Each number is 500 + 25 x the weight over the matrix's rms, rounded and kept within 0 to 999. Layers, rows and columns count from 0. Numbers have three digits each.

# layer 4 attention value, 64x64, rms 0.141, rows 43-63, columns 0-63
503495511490510506518488484503483496527481510508500564505481501488476540510495476502471484495473494503455470502525480490451507478485525491469477513529465482511510518525462517497490522528485505
540507491473551503516493512514505452535511518490460482544523484503475537533498465517467531506506504549496500498488473541496461518448465470471481493439500503484513543511504527519513541548483470
487473445529511528488543488511497477536527506498455488484518536474533505477482519502480497535507515521530568499498481494468461539499505494517513415461469466454511517524526529546527532509473512
515564483504505484519469515480520501476523452519480487475505499531492492478465473496528476522493496543502544502474505426536509516509504495495519467466467502511502502447531496526505479531541498
526511504501467578538503503483455508484490507501559479470543532485503498470453538521515487504461500479473541512548515481515516458483529500488532517448473526495502466464508493465504517513514497
512524426527482549482494492505487497460475550514557474441526508504524447471495529543512518490492502504528575515522552471535504445501517488553565511485485487517485502519512537485508547500491494
518489509504520508489565507521502460518497553509506464512508488494518501479499509501507484484508536452505527501516486514507520486488513497500485502477510509489522495476519487514479491500520512
489559466482548451439472496460523498535507482493449477507487505459473533536479529504500520552519512532542510506498510498562502496475484500533523549460510426510489527515480501440450511484484547
514517459520479488489523524577478516447478525492495553535529461488511486504506512538519484480509460525563475508505486515487503466497489482551505499490479557502503498560470485477499499503505498
482528520518514494482489513574421501516521494513496533512504516520477468473516513508478468505531498542511482502476455493492471502496510517487489502509486530494488524455463487442487497498515525
506506480486503490480512496501508492467523471462527487472445488499488460518457504492551473475463518497501534493513490524518525517502428515485541526469550507519475544505509505549546443493502489
529533496481492515525480476483503545524500479520495486490501510497486484503532492490500480514504481494527529496469496461510474520516537480486538498553473471527505496488490464486497485499511506
508515485501484531478493464466548512525491460464498474496516482468498496482537501488456465503497509550499516506494465469481502472491532474473499480487495465495522488537518554528502506525502503
514495450511492482472513504538474466478554526474499483488525489483526469489465513495549477495503476498476526495516524519510539495487471486483485503467490477496516547499522536595552444505500484
486506493501539516497537455505454502486521480547517494489518494521492499519493497496497461492520469498513514503507461478489513507501497467489538530466500502483505529492487476485494505528490482
516525473436530503491473498492451487515465516529514497515504513545474474526498486510528518490447524517497521496473507521522462532486441513474525527468543522514502518518471522517551525516495493
505509547490514474522524547491523548529564452521460498534516538450484515510495480480503513510503487550510513495491479507476448541481489506460482527479491499496513511505512468541494467508505504
491472468473513458476470496504498473444499521482463548495487513496523483501459550508519500490495414469516517501503472546513518515506451490524514476439486577487495513522498458525527472512511473
585491505479536550557464529464451480539481498539479473527543499527475496567551459515469561486470546502516482504535508524489444503474497515480513499513480555502503476509533509469502574524494470
516509485460537501515541511509494519525442500499513511521518472527526497508541477527487515473528509494537505505492507506472456510515488502523530464532505494488519514503506494480521580516477457
493528516494488510500446476499499506463530540488485491467473548466454515472524532466470511522525477485463491491496508513543530480483530453502484565481506473538482472483479513453492491507485502
# layer 4 attention output (transposed), 64x64, rms 0.137, rows 43-63, columns 0-63
537545474482498504522517472480506520524508526490494478505491526498518495497520498506492518486479523525516563469466526497488527496489489553514538517499500461506523499458488505447516484497475467
484535487473482497497580480492507554508497496455501503517530521470496517537499520488480500549470539558478490481457478525459469514474490552527477501494493519477522558465480524520573447495529495
516495564461516418472505506534471491441522453424484512494514481513513487490551488458476555531473504520504425474539479493486467505504486478505457526483493498482458551506506495537499449537512513
455503490509465458537510473528487488482511465520461472486491480513521489507497514470489490503475489518496474501483487528501498442501543527507493464519518523456513513550523487514459465530504497
505529444518457495553464505528508480484524509518515481517482493526488497484485502527487523513485482528521511601513511477538487421492457515508482553498504504511508419520507506478502532486475487
466482464506486488496440520550461424464544484518508563550481487533487470456514539534494550534505450492511468602582552462515515483484514504519469521460498502512481439537501481498504537513514482
475485514482496496500482507463514506500513461485499501493502514484485479519485499488497506511507506502518505519495501493500511504516477478491483544485518511479510502504475532505517500508500501
483515567524546486483519525527494476462504497486507491494545530472513517577468587500511516555501472486523495565566530522487472509469497493528478492467462523477482518488438452491463478481546537
517474461489505524476460548490523480514500517542495549516483498504512465493477553503551527499485448508473487545524502492505484523507483500555492482537490472512514537543532482512576496466525483
464479495525497491524475541490517482513483516549489502439483518514532533540523504476502511505455499519487531488514492487512475513505463489500493502501520520511547521477548463502521498501467473
492455501504453503465490486509499454472470496487497489527534498508527492514509508513541422500517521516493455452469521526462501500504522474487449428483510523517473490519519521563478532521516505
493501553528466458554493493479514486492502487487505486502505486501511483487504506490490519494502492475484494519493468506537501489507524500486497495481497507500508495506496448478477506508485467
490542524461489486507522461521478527480561463470535512524489533542526492510483509478493529483481504488510503515531513505478481478499509536489523510475485512496490493546495460497485483523494488
507451502448459508453508490491433487472481461500486506526489489488501467486487508483517500529518482538503434409477506511464477494501496478509461490464565495505485515513534548533508516487487500
485500507499476502500486513491522486476494471465486495522494474491502510535525518516490491530457521518507517511486508468495502471533499515503493509531512512506526508510511476526485520492501462
501480490515477499493547492515498455471482525487508488493513501516523506519507513509488449542521545551496460535491494512515524542458522514499476449499529522527522515450487505558547533459498480
531527532493476490516559501480516572500484502505490437489511527470508498512481523465525463520509549505459495462475424532487458488471477474438495502495492497480515551492512509509492465514519507
514430518483509535481497526514495481480435511474452500528493466509503486494479490514557494497459491505499431447476489527500473473526480493577468467543517494502476518504496526570501464482517479
484555474520493502537553486513572530496488505482511528506494491484489544477515501523475491531513487511468526620449457504505522496462500509489507501505457487489529500465470528506580495483490489
498470487509491501499531495508520481520526501454470550515497489485484489476520507520448524479500528525496523542489494478519528546478521491511491490538468479535486522518473483533543503526520485
510533484516510544496470509486510507499489502533522461514487488495496529506462516519499527521452503470497493429518499521488490463504516536525505529458550525468511453451464484426460516545500486
# layer 4 MLP gate, 192x64, rms 0.179, rows 0-57, columns 0-63
480584546486586499511517440547511515525468483513465453500510505522485540458583528413503555535454500503438547486490500485527517527497500503487497503485475512532517496519448446489471518471499515
521468506488478474480484521512497495507483490511518531502508449546514514503505545516431530425498491459500477472516511517461499516531481434532464511479517456565473551511479475509506518497498499
494482511474467487491526533555510491472470475441455500490489517533507471482518455523529479482506504493505521487483495456516528476473490484556509473529503566496489527485527398506561516521495422
510493494480534513491494461508484557494513523521491517505467478496515505491504504459509486512499516492495510502497485510483495505500478493517498507505517509500496500487515491500519484495473496
530475504506468494528501524500491459471495483501496479474450553514499484496497444495475450508500495499491484503531442485505468487508459454528506448529503491516533450520500444452512497429476486
522525537528548526501491528484433514549483494554511538504477544524478550566492522488508521463494500517514554488493467445502444480482509490526543498522478476507427514562506480476492562491484501
480428523512399520513531469449522468438481556505465452490518536489492498487477523507522552534465513507476480534480514511490490474526536548455455462488543510531467501520485463537481499491504439
486477447487551524514523521566535564490479508535483478477482487529489515490505507513457477506537481562505536521524503488504496527506486511469514511518505460519504504484559469480433539504495497
500524524503489520511489489479520493494511495511517497529483509533504530519481501496463490511512482479476502531501475470483457506495521506532524528538492526509472527545507460544493487516520501
495499508496485509502509493497492504493496502497497498508501499509495507496499500502506499498494484512504500499511490500502493489502507494494498493506491488503497507512501489493487495501491494
500509494496492498505508501501502504502496495506501495493499502499498497503498493494504510499501496502502496502506492502500493504500500502500501502499500516497498496500503501500503500502497500
520526499535509474508522494524454514483496508507529520499499476468490536498532547493511536495471471496488520482480507490473482490537507501474438493499479484441476499490547532466511488492468483
421446440561513515485462427505437497506532525511483515496531442505478525525537501485504510488513511482514456500464506505510465467501490515469492451508496522496484454489504516526427526571526511
499491510503496499508493500493497500508502502506505500504501496510520504501502498500493499501498504497510508498499502503502501504501494510496501504497506505509503495499495500493493499502495495
524500528496524497491492525483480507479480472475473535513502494498495515517480493528498489486487459496511495488490515522479479531488476466505485514535469458511487503478499507460522481512495534
494466486497497547543533538491499526488506520499477558456532456562470482445483527536511519545522464501500501509507482520533501516513478494498478531469513530480555543508519500537528449478524504
497496502499493497506502503504512497498501497499503500498504507500495499497493495502502500510497504504501496498499493504500507501499492501502502501491495496503502503495498497497501501500490498
493495515500486523480505498480497487485499518495497506491510493505537511515502501519492499492489493499514483493484494494497513504505485513501496493503495467509514508505504516495499498509492516
497497491491498498499510493503508496497514496502501497505511502492513499500504501494499493498492502501505493502497505503496508492500494503502503502499500502504498506501498503503503498497503500
513519523491480507529513486514422490466453511492489481497464518540509506478477537488493537487499508457505453516476506492540531478514475523547447472473546507537458494478450447483522448503490505
462429448503483493526524519494490501547427514519492467521490478549465492520494496513505492413461528489494512486447464485516500438509528525497457518533582531519489513524502492534444538502545446
527455471490493489526508560464474474484489511465458548554500493530473479506505559510491508509499463485491454545470506552523518416494428471511449469510574527507521530526477487520515441513522534
496496494501498492500501501503506489501498498506500495496501507498502497502498508499501503499498503500494495497510501501504505498497492501496500498489502497499506505503501503496497496500496498
475539376476480529577423480473486508495552497492500516524455527509475443527509495569479531447484555472452468490461500586493487476510434498509464513489532468496497499433497563513500487561542516
505516479512515507491506491492459500512504518512507491483508502513508503486494493500491497468491500524506500498499505507489496503507499520470503497510487517512496487519513518516485477506499501
454507461517500554532505511497504481555501470471525511504502554504517486504485550533490497485460470525470520447536547523521475524459512496506454456449516479473490547505512482457498514513493516
508509502480538495482468494518435473508479506503504480529507469485488495518496500510493494470521469515518514476537545470454466515512523487491476498463486506506467482518475482463473505490484503
499510502512497495513489533485512506512513490516494495504518497492497509485510496500507500505503475522488501501495510496511499503499498503495507510506486500495497502497492512496507486509506496
482534530510498457511501461473516479496515469514514524463522498513494425525522498468545517481500480527536528510487483503514470514527494515484471459481449504526465494506463493489536515496553507
507491512502524464508539518476555533510505500456478512516534491499504496487495592514483523537490505548456529504507455471498469466469502468514533503538442502492498495570483454497494487497514485
453457476491525502456553474510489534551474510496495465520525561454508511508506495494464493542523545496478534503526498456493441498539491527524461523437526563523498536494430459539452454494542465
554542476484539439507516508477518575528502509526484508466495551496503478465518419525527510442521521543500483503453482487461455491516466475504509541499493471498486522505530527550524461505491498
504494497491494497494498495507499494501498502500506502504505514499511496510502493496497509504503503498495498497504502509491501497501497505502491495498494502501498505493495492510499498496494502
461515503468491547508494487484487535476478522491465544505500486448515484495517526523488488454453472484506481511470492526536510507494471476493494507484547507500503553448439531514525496552533444
505470509500500528509480529435535458468520502477492502499520489462508523515557528472492537482475483503508491497491502503506537521501472504488496524500460500499504520513491487521511509519507489
453544446523474508531483483569490545536516507476529499458504521513445516471488471472442521569471478490522489505441502519493554495514462474513512507484500509509520531468464501549506451505456478
506506496493517503484502516485501499501508499498500495496500494488507525528516494491507513498490487501494496499497491498488484502500509508491501495505469501492486509502495509513521495501531518
518503524510483444463462554489490476479496512449466531497493504496513440487499519493470536509502491517497500454534508516512521456506535520522477505478450515507518498526514456534522554526528542
542502462501474502472505497498520543464479472520499495522476520486515486439559516483469559526530501524493542507480433485488496498540487499504505537551495498496498541464422499484463477536464446
497499509480452530452459505497510491476513485503448492453546467428498554507550507477492477501427500497503497494474467514521526504493496551491485524550487578487529493488471521520539509527493488
482491562519492490493484481498527487490484471518517511491510509483520509518498495509509465527491456502474527452494509477519472496571485479510454511528497475486516524461511508523485463497519502
496507503500509500503498501502482510509508502485503503496503505501507508504497479499502493498493505501498500498499513509495501497504506512510501496510503491494500498500499502508502495499504500
398466470480485521464576503502526547512484474479483473537512437469533509471506498522506516483534495518470536471513478423498513440517530548527450472478534572473544553505485456480478547544503496
481415482564464527533463479490526513471506443430449511524430509520580499514512498508490515501465496522521558531508489531440456461494488525513501449457511563494503568505481527500548493511513485
414506389505495561527487437550500498519525463497544485560459490519487536527498526532464483475466530489463483518536564459525560460490498557532514490477545546485520502485535450484489498506493495
490476496510497489521518507551508528504509490493484495447474489469518492490528480498474474468468581469494509477519534480506499460511538498501495510503503539510463529483479459417518495531490535
507508509481522508498554521494523537519499513521476532518574515482495551489515531487478517475511523473515471488501487541479513513527479534488528508528473514461523508502506456474523524509505529
489492512489505494497501484511465507516504513494504510506508519505515507492485500488510491476488506511498507507485507498505498490503505486518499493502527495500499514505512486499499505495491483
494467485537502472469493540503487500496549503487472449522432515510517492505491473524523465461479509468501500492521470495508468466492416500521542472501493474568446471496486471515459554464500548
464442523492566507510477500532498519530485496510513510517507479501497498508517521501472526473491466520457516502547525429470513509502501504528479470466446490507456449503471408476451501517495564
477488516455472513490480515506514496498505435446438510525429541509502515466510534514556515457466500454514521482517491500523544473530453561565481510446564490422526557482428459442545478513451466
499497506500495514489495505502480505508497497498510510494510498492509506503512503501496508497504500493504510498488491500490488499501495509497497506500499494500495505496498505508494502499502502
532508487498485492518513515468446510549494488505468490519518532559484532453530484488530462475548438544495507499536527495532515504534512585479512545509480471511457485523502523490507466484481515
505513489502532504475467478481559500487466492522490495467502487483486558512509499482528493504447497492507468505511482520481526504515524531511504530487505488482500520505468493512522509498514471
487516510497522508473511480486494483475524485496470499521505450521546522508473527530513514488502449497526456441477510451535527452519548475550497489498408521472452461474448514540461510515523481
488534477554501514547493481531509470509534538471468495528516526547483513510521569489474544496488513533534519482482570507502543504525501499529455489448481512520477486489528448487523434528507493
469509506499510514516493495485493539509492491482445509500556596490536522461486512486473497499456496416496505492511496543530579524521480509488504504511488521501521512484503479527522481502504565
494507499503512505495501494499475504504499503509505509496500503505506503496495495494501496494497500500500498500505502500498499504500491507500504498500506497503498502509513502500502502502499496
# layer 4 MLP up, 192x64, rms 0.17, rows 0-56, columns 0-63
487494504458523512505497458564444549559480490519430466487460476529481566513532474433479475536491507482460494520490509457518541543497457522540547499477500484551464481512439458492474564496506519
451529469533525522495491479476506498538519526470479470468503553467473483483503460484558468539494545551501517474505470486511511467492514581503534492501488504463531454474527492507487474514503507
462527516540532533507436502460493497511511513527547499508507524502466582508459560480470523517502487505501472491521483510466492522534524560471484513448477483505470492498488547486423528492512555
497489494509502495529512539504520488515475502487497505494517500524485507509501501519504504492484459510501508517496505499512485495503517496484523532511462465504482490478487492510473508500522479
450482498489490510458492494448538492462544475525499513513508465469532505475518466455487526508444524507523494420502511551506531485539507519475466511496529499404562507499494546489492500512508446
507464521440509513505512494578528526476501519485510475529482486518566493505505470484470523506531508499488458427487552508520541519522482433437466484469472472441456481470520475502527527559531495
456512494503500525563489521492486524533462447484517483527436491509515452529506525517505565461468489496469485520534525541503486518484479535555542430528504499506523506426506456493504463502515491
520532477508507482496515486455475541512514510516508517438509504462487488468507449508530513513511485537500441520486458512445460482509510480523521511481455485484446520493485504521538479477523489
487465461520504448493491507516486514514461506456442487457495499489474490490509498508536510505504504547518493500499503515502506492502456498484489506445505488505510451450495510476506535479473505
495509490492492503500503495512496494503494500496502505507490529497500499498502499496495492504504505500493494502506514507502500501498507511499511505496498493498498498506497498505492500503510499
496500503504501510494500500493496498501492500498503500502496500487515501503505494498493501502504502493496504498498510507502513503500500496494499505511500495503504492510503502496491499502502498
489457503460497533456494504486533513479512500474477494479525508508510459511479475507487465531543541504530471481534493516524564484474503513516532509511491542524522517476458498554492505526520527
474504509503501491419521476475471498486584508458467525516482496485511520526493533482565520470529525447520486521467489492499467479492442534463478463499452533482500423469475536454465519506545424
493497503488495496488497497500504504502499497494500502500499490502503502504498501501495508507507501502507488497504502500501495498497497497498496497501508506503503497496505495493495497502503496
477486519498513538482465525476501524476485515492482515519476467458471533457544450559500503499531484487490482484502507489512467506494509472491468486480511528514488495520491485475511528504542496
526551519513502467470473472541481492505464468517504462532447549447527482537496482496495497472519505510498472544505503482448497508475515514479517484534474500546452451499501499490463519524503481
492491507496504505503495504498499494501498499499497503499501505495503499504500496500504496505497500497499501500498498491503501500501500508502496490502504502501500499497508497495498504496498497
509498489492505495467487499514470472493496503485514501494505529485508484507505545503501503508502513483507509496495509522480515498495489508501503492488499524496499493502497501497498499501486510
500503494497501500504498495499508497496501499503498492490496502501509512503498494499500495482499498498494509498492501503500500498502506501504497491506503495495503505500504498497499501499498500
430501542508531475512520524515564521505434496562504509519496531505511540496482513522527537522479486507507498513520493477473502515504523525532495457473472549500468522515442474541458522479511476
477510525551471527520507511515499437486562457469512497419473470472506480445529508523524462524520485460482450487474498518431478547507470526532497481464472486495526517552442473476526488497469541
485517523517491468508536452478533494505528457523478427466496500462529440463449507508519495483515540499492571522499502502473511580500519507453543508464485522499526456509539543453517510485481499
501509502505503497499507501500496503503502498503502496497505498497501500494508493499502499502500497507493488501510494503494501508500502506495500505499500504495500502497497505505487493502503497
511502508507518497517527463499525573553463480518539484492475518503480517479495476509506530467485474508511545493520504482492496574490488522441553547495499582457487528564540558483521538508475504
477510494518511506514494500492540508506509494526491499477523505483498528519520512503504495516486477513480490502507491486484501507501508531499491497488488504506505499470501508503484482503493497
508501523511490452457506488506489490433497532534487473504493435514485535484517447450517507523528529499560444472467493470497526439558493533533540554527470515517495466473479487539464490497509502
518508501472549499487481506510430492513477527521508495527514455486501491503498484509498487466532470540507503477510536470457462508512530485488477498470496484506467479533488486467469511484478501
504494480497512518505504511503495499500518497506509496499519496492495501509498520500489500513500486521498534499488485497488504504499502514501510507518474478501507506505502500498496498499506515
512463464497506539506500552528485520503489530493478476529476499488513558466473514521449474506517521471458483506504510500494534488475496474510524542501557501488525494492532504492468473497462495
470496440512484498488474478481511499492469519525542479482491472517506492499450455507539530486505510487514495498471512519483542512516539515461486501479575522497537485496517525499505504505517538
494492519491521512448529477520516525537482522505509498523531539449498509469483527490498511535514529512458521500521470471501410499525529543501479495418510560516503508522438478562505480488515468
462447491539439563493489535494483453463487543460522494509499469519518485535506565484462456566506532481492506541525500464515552504499506504481502503507504485514504480494486492463534548476486484
503498490496506501515494506505508501506509506489498503493497511499496499489490495509499498501503504492492506497499505487504503499499497499502505497498491492505506501499495502493513509497510498
475513537497479481518513491533503526553561442489542508546471482505520490501480504498514535472468504477540464480520490519499500562514494548517502495485457557475528503518477493489474501499511525
480520509481483514473502471525519511519459492512498489511511478495486529485490534492526507488483494506489461494515450534456531532514514508515498485532491543487508493476491476507503462499519520
493572530508562545517585501506469535537498521479483490479511489490538516477509455457500554474461480505510548493494495487511490534486471520477517500551502536508495493462500555480515458524496477
490496489505493500489511508504536508508516505490507496501512507478510500495495506505489492515481499510491510510513489504501495508508498510499495501489504523488501514494481513516515499492507515
446536489519544537540532470524485512557514499569518500508476502507481562520511510451498463484477531487450476482485485450489464482481452475518531489476489522468477532489490514471484449499451474
463472471480515494514541478555487514507517511475469541440531483507505482496472490516509442522485505435435551542460520461524474462492483521534499498456489529538515505516528460526546481489488487
497528492436491517520473446569486509487504448561494559513514451517469511452541531501487482457459505490505523501602499480501492538485474527521519462519499473501514509483498491429515461500440499
523498542500495484507499485488513492470496458525527497489496510507521503507489471540533462534480455502475533522503484484516451525540501459529487485540507462513519509469507481495490474472510506
501504505496509497507493512504496487498511501506489501509504497491501503499498502497491484502498509491499502501499503504500509495501493516507514500504491498498499497503506505510505493500503504
567532502533504501556442513484499466500544537508515522465456572530445505524495490468492466534463515478559473508475525542492499568500462476487532548509448454503452439479519525509519455469507497
443522515472546549479488476525500455562447501519564476572532530535423538524499549499521501504500460493514502504534542485518497518491537470500503508493493515461490468444469456517411553510507514
472512523506535567503524488506444508513512515482494489538447530516464553584499491550470478475509497501500535529556512477492482543467479520518543456484545494551502514465555521520502548512500435
492517517501480533498515480468522479504502498476497491542522492527474501520469522475525509531525429528508487430493483504525505527512459509527492476481501467475519494482514537576483539493532461
530524514485469526511491505511507473527498508448518494526455510508510466497498438519538470535477487512488529488474522475520490511511506467499480532485521423530506502482493584513499495495461498
504499510497493466494506493519490517504501501483510505492485518514482489505482501505508502497499495500503479497522517512495494504503492533509500498496509502505487508526513483494501505488495490
566554453496592525496494523517430506460500540481512520481494484510442491515518496465510463512491539474506567499543538469580478521485524512508525472502537431497542485523505513514498525474412510
499507514432527509511544485542485539488562490562544513534588470477492431488553483495488457450498505505468492457560490493497473507503527535494494537500478492475482474566531494452450530498485541
495504532453484484473461537469515474495499476466450543520458527497542522479509489522549520444466498447505499493508465515537509443517447536547500492460513515462527510508418476441554495494452481
504506503511500506498499496502491500495494502501503501498496495494498496502510489505499496482508491486498502499504502495496511502498507499511503501504488489497501492503486502500508491504501497
497495517488513494478494526474504490478553532528523500473465470457505492514450491517472540522482532496596462486423492511418510512489496441497469491515479463481514523420522514508449529491528513
521487501508470500538493483524498532481471492536501476504486476521493498486500505512516502498533493508527513501473495500526510491494525484486484499501549475517512490510501492481438544501486478
492468469532497520533485502555501522540492524492540495471487566493468488483533472464469498512499551517512538453526499535488453514491482549481495511488554478503505577497561467459511506478493500
493442485473489472480485502499497506522440480510516492454469472462542481480463443499517454510505509448479472436502466469523450465482475530466525509542486505476511538510474521527503548484516530
497532492516548504537462458504556478483499477537549521529464487499432496467454427484503479509472560564527520482525523484465481531506526547509524510488521490495527472510481523475507507475508500
# layer 4 MLP down (transposed), 192x64, rms 0.161, rows 0-56, columns 0-63
530458456500445504461534470505493505497524516491484532479476470498428477506498509514509464515521501525516484665515479540491488487490509529531548496519479526495493519499510551516484516546489474
513514466502505502512483512498477519479485527476505496497474538468501471479527506487487475476499523499485444375473499510495508463521491516536496503511455500447475524514502459460523499551484527
467457509498501516487484478489492531538507541488451510488525461497548494525519496502495491482493519495569490402502500445495477462485473515502484479477549484472470491455493514488477490558460520
501516489511458490525512540474502469501485492477509499492512518497526515501504511500497491488491489490491464507507505496505517509518527508505498496502494501503492516509522505510464518512493506
544486502521481499515519545522478474482460501482520500466452550506528523501493463525503481525508506510475507490558470491520479497560434427528517422523488502507470443510494448449511502359477516
511539555528548502532519526503434459565495518550510539497487543565507526564498500495488530445485490512494553498479513464510470448498501508555545532521436455497445523555496439478524559504500493
505509492505550520431474535550479497516521460521532545491522518500493515502496484433516489527526460519526504434470426475496490463480488424490468574482510506452495507528471549521525488529484549
512482522509476478546481535458482455520473497497475487545507486489484515545502514538502524475504504463507523442444520501523499497497540499491418495518524497484524487482524535514508511535510487
507499513502508507511506529460518509491546511514520498494478505495504486544504496475468497511481493483519492420474496492521528509512495537523471476517512475489492522515482506520485489572497470
491502488497513498490505503510504503507510498508496493494501502511505492487500492498500495495499490500501498498504509492499501496508504495503512513502494492504497505493508500495503491498493488
499492503499499506503502492503502506496500495506493505499502501498500504504500504507503507497499495502499498500498497494496498501496497499510500504504502499498499505504499503496505503505496503
473452495482488519476553511497527516496530497490474494518521495493490472498474497518487482489518526511535497400512490509500520477512519511519492535499486523507487526515449492546490492615522521
528482502529490447519474511521485490492454502518525523448497500523533452457508483545468476518485462500522510571532557542476509535487556521541585522537507477518474543525511509528536460455486562
499493501499493494490493494502506499494492501498499509494498498494497492507505502495496501495503505504503506500501503498504504498503493499503490504505496492498501495498499502503505497499503499
475517544491501502486463534525514521507517507472495501507509525468500533513529481537459522539556470521517538521491492502506492491490509461478506496485511510519498466501491491471522500486544512
461489485489456489481537504527518540549530475468487477541493531441468467514499509469488501507488532482501522481494505504492484465513519512524472473493487511480448506514494479494520546637508497
495497501495499502499503502502500490507496499493501498503496504500500497497500500504501496495497499497501502505504499493495497505499499502502505496492499506502495505503503501504501502497495500
498489494501496497485502518503490488526494510503496503484500514512499487490498518502484497501490520511494510513494509502496500467514499497497514500492486511507531519501507491508489492493478483
492502500505502500497505500498497502503502499501507507509503504500498501501502497494501500503500501504501502504507505491502500503505491501504513507502496498501488504501492498494502501504500495
529456478491491485438454472486443487513521504487542494430505465518501479513527425505538512528470503489498553455499454512531477514473527501478538526493494459521467520495540525496497480491492550
548494487475506433479479515504504509522472505472492500561536541528520472538467556506457489478479524486519520373489535513591514459464526504506483485510504483515503522437540546500501472506521489
549503476524517519490469496527511548519476518471505513538446500482477483525513472493482552518444487458491451418480527487542498462505499531540487527501477487534430522469530511502459502581512479
496507502500503497497496499499498502502505501502499503497503497502504500507500500502500502501501510498502492497504499496498500500494498497493499507503502493496496501500505506497505497495504498
514539508456471524473494499460504532466560452460514536505461518471465428533507442450539573496485519497512524445424492600521485500541512493451475474519458458521484502457546489503488545518515472
498488514495505502525514517495522503498522512505506502502498500504489498512516519503497504522507511520488502493516491495530506500487521516500492514521494488494516498505512479501502525511489506
464474479531506506461464497529529502541510512535500469509514495494516500503493500482498498479522501485506504303506525470510502464505494514519485515484541500513455503509514466496476508533505519
516488516516509521498478493520499482516501534517515525478501522527486511508502485492499518513494485507484515637508503505486478508474502489515509490492508514497517478482518462502507496460506501
492496502488516507509502496494504505502490491516504502515497508514489494490513494499498500505506498497489499499488485495501494514498514521481507512500485490487502490491492499502500497497523511
486481470478461487515509532518511479539508526490505509513476491500475513504504509511489537502500486514495478357505515490478496473502515523516485533504490501485492511509520491531479477570486504
539528520550502497450486521465503489484506490488469474476496486478491530499476506465513507524487478488542471466499520499467491508528507526523460501486527505485509509465482548475485497503477492
496474458469466470492506481478482481474508492522489475459491489513445484502493488504501469520486518486504481643519519510502489521471505486547512494529479495523504479516486547465506509507499542
437469529500486512525503500547486488463513525504483516506546465517496526558498533484482491502499487482486519406514516477503489496452543488489499480501498514527478491511448467500478487537545515
508507496498504502492501487497503509510503505496503502499497505498494507501494490502501497497486499511503503503507504494498503495503502508505506501501509492503489508492498505494499505499498495
461509516464461516525501506462493490512477492482470500484513522483488432520484533511466537484441541500519520502470505489555539499461511497474482452567497495486539530493523517498496499559517458
494518521475469503523511488484487505497493478499513495496506452477490501486493551491495486497491492503519486491510447497483526482507474497540486521530501525503534501486484491523484450515530526
534501528486457498483469521552500521505541499489507502452460510517456542499492510448491554545464462506522424452480501504468492504518478459470527500482490510492530530472480497543476547567448452
490507497508490507497515490504488511492496493500500500509503500474504494477502512494491493504503502482498494505489488499495518503512493491493480505490519516497507499501483496488493482500497490
476479492500498509546505470538488512534481484527521480527519466497554514496500517480472492504477558508477532386504509478525493462479454515514567457508479498482428541537484535489524482520507515
464503531473490478530515536551478470503535521493489541496514510500473509541478493465526421506438518450486505484535529497541499492456520501524489511443485510507483457490524461479574521484507531
547530515475492523472475501496497503512451491525492460497446500498443493513505534468504472500443470504478503457575476519618474482432528501492525493514514514493500489484502501499503536455475520
542506516505533504488484469491488481475480468530534502465507531522499511481494484521516480528511449473496547614535503512508465525512471498511501470523526520525505499500512511505489511426521506
497512496503500488501498499508507496501502496501499503498490505501501505502508504503496498504496505496505499509504504494515494513496500514497507497512490488496495506504493499501503495506504499
483498475528499529479468495514490488511514483490485519486481483508512480524475510508480456503577508509514515323448472443512501490491525504490526487514520504520431516465509516514519492528487506
481480506508483463502556532473495563471490488510436501510482469456547509499489504522507500476490526502500535431474495491493553480534468515493457534493533533451550526548486539462534460551512469
542493526479474477486497519477497501464481494495491544461467536502514489444513505475528526477462519486482511574456482547487482469568488470450478543492429511422498515513461499455525478527506484
486459494506486489552517523541534520498517488468482477488485469479495487501525511482491519477445538485497506442501536470520475465526541503495472520497537493488480525499480447454496475603509507
509503518502487489476540565491502505533510503491501514486508515509495523494515486485515513468486473480516496386476466511487520513558493467472531490502485500474462491488511518497523524522462495
506499487494527518496509499503492501511481498496487497503518516506499504497505482498505495507503487503497523505492498490499500487500513485490513507505506506500520489486501489510510497494511509
441434530486449481508510486478549540501525485528442496555478468459501476453514516493522495493494509510479458632446480538450494472482458526474492486514526527482494495495512502543474503555522499
468474510546520521534479464552500502559461482521497503502506516521437541501468485501485521504540489548522449608503552503457522485493510476490494490483530482521530465489519424493523491486536513
479498519490476491538501512495482456511463501488499482525494505498470489501485511483499490486438515507489537690542502493510496485467498481504496504500465501507538522492482484505516493453487496
497492497504499503494502501490493511501498508500503511494495501504510502497493494496496500502494507497497498493496504503498499491501505502507503495496496497501490486502501499505490499492496494
568459542511506475525491495529497526503479504514509509481531499514474511494518477488535510458477493478476499339490523507498467488576530500497502551488474503510511490481519478491515508488487525
512482519505518518522484495527533499485491526515514509482512516524498501529515460533502516499513470506533498489485481503526475522493515478510521476488524493503467456533513499496493523498477492
516508489508477498514523481493515549550522523481482539496481517523504483504520508480478509474498515532547488418480551445497530422561516521576503510473485469498463500476486422518491512522518476
494510472516508505526512493487475507498556488500503491517531545528477499500505507491474514464496544521495510375495537513481505477542492482560478472489482488523484479491551448497525472540546486
485442514520547490501506490474493501486521553514459508494497554529505505460462515510502479492449502447488526383535502527542534512522527486494546466490513500497460501490495494533505532455511511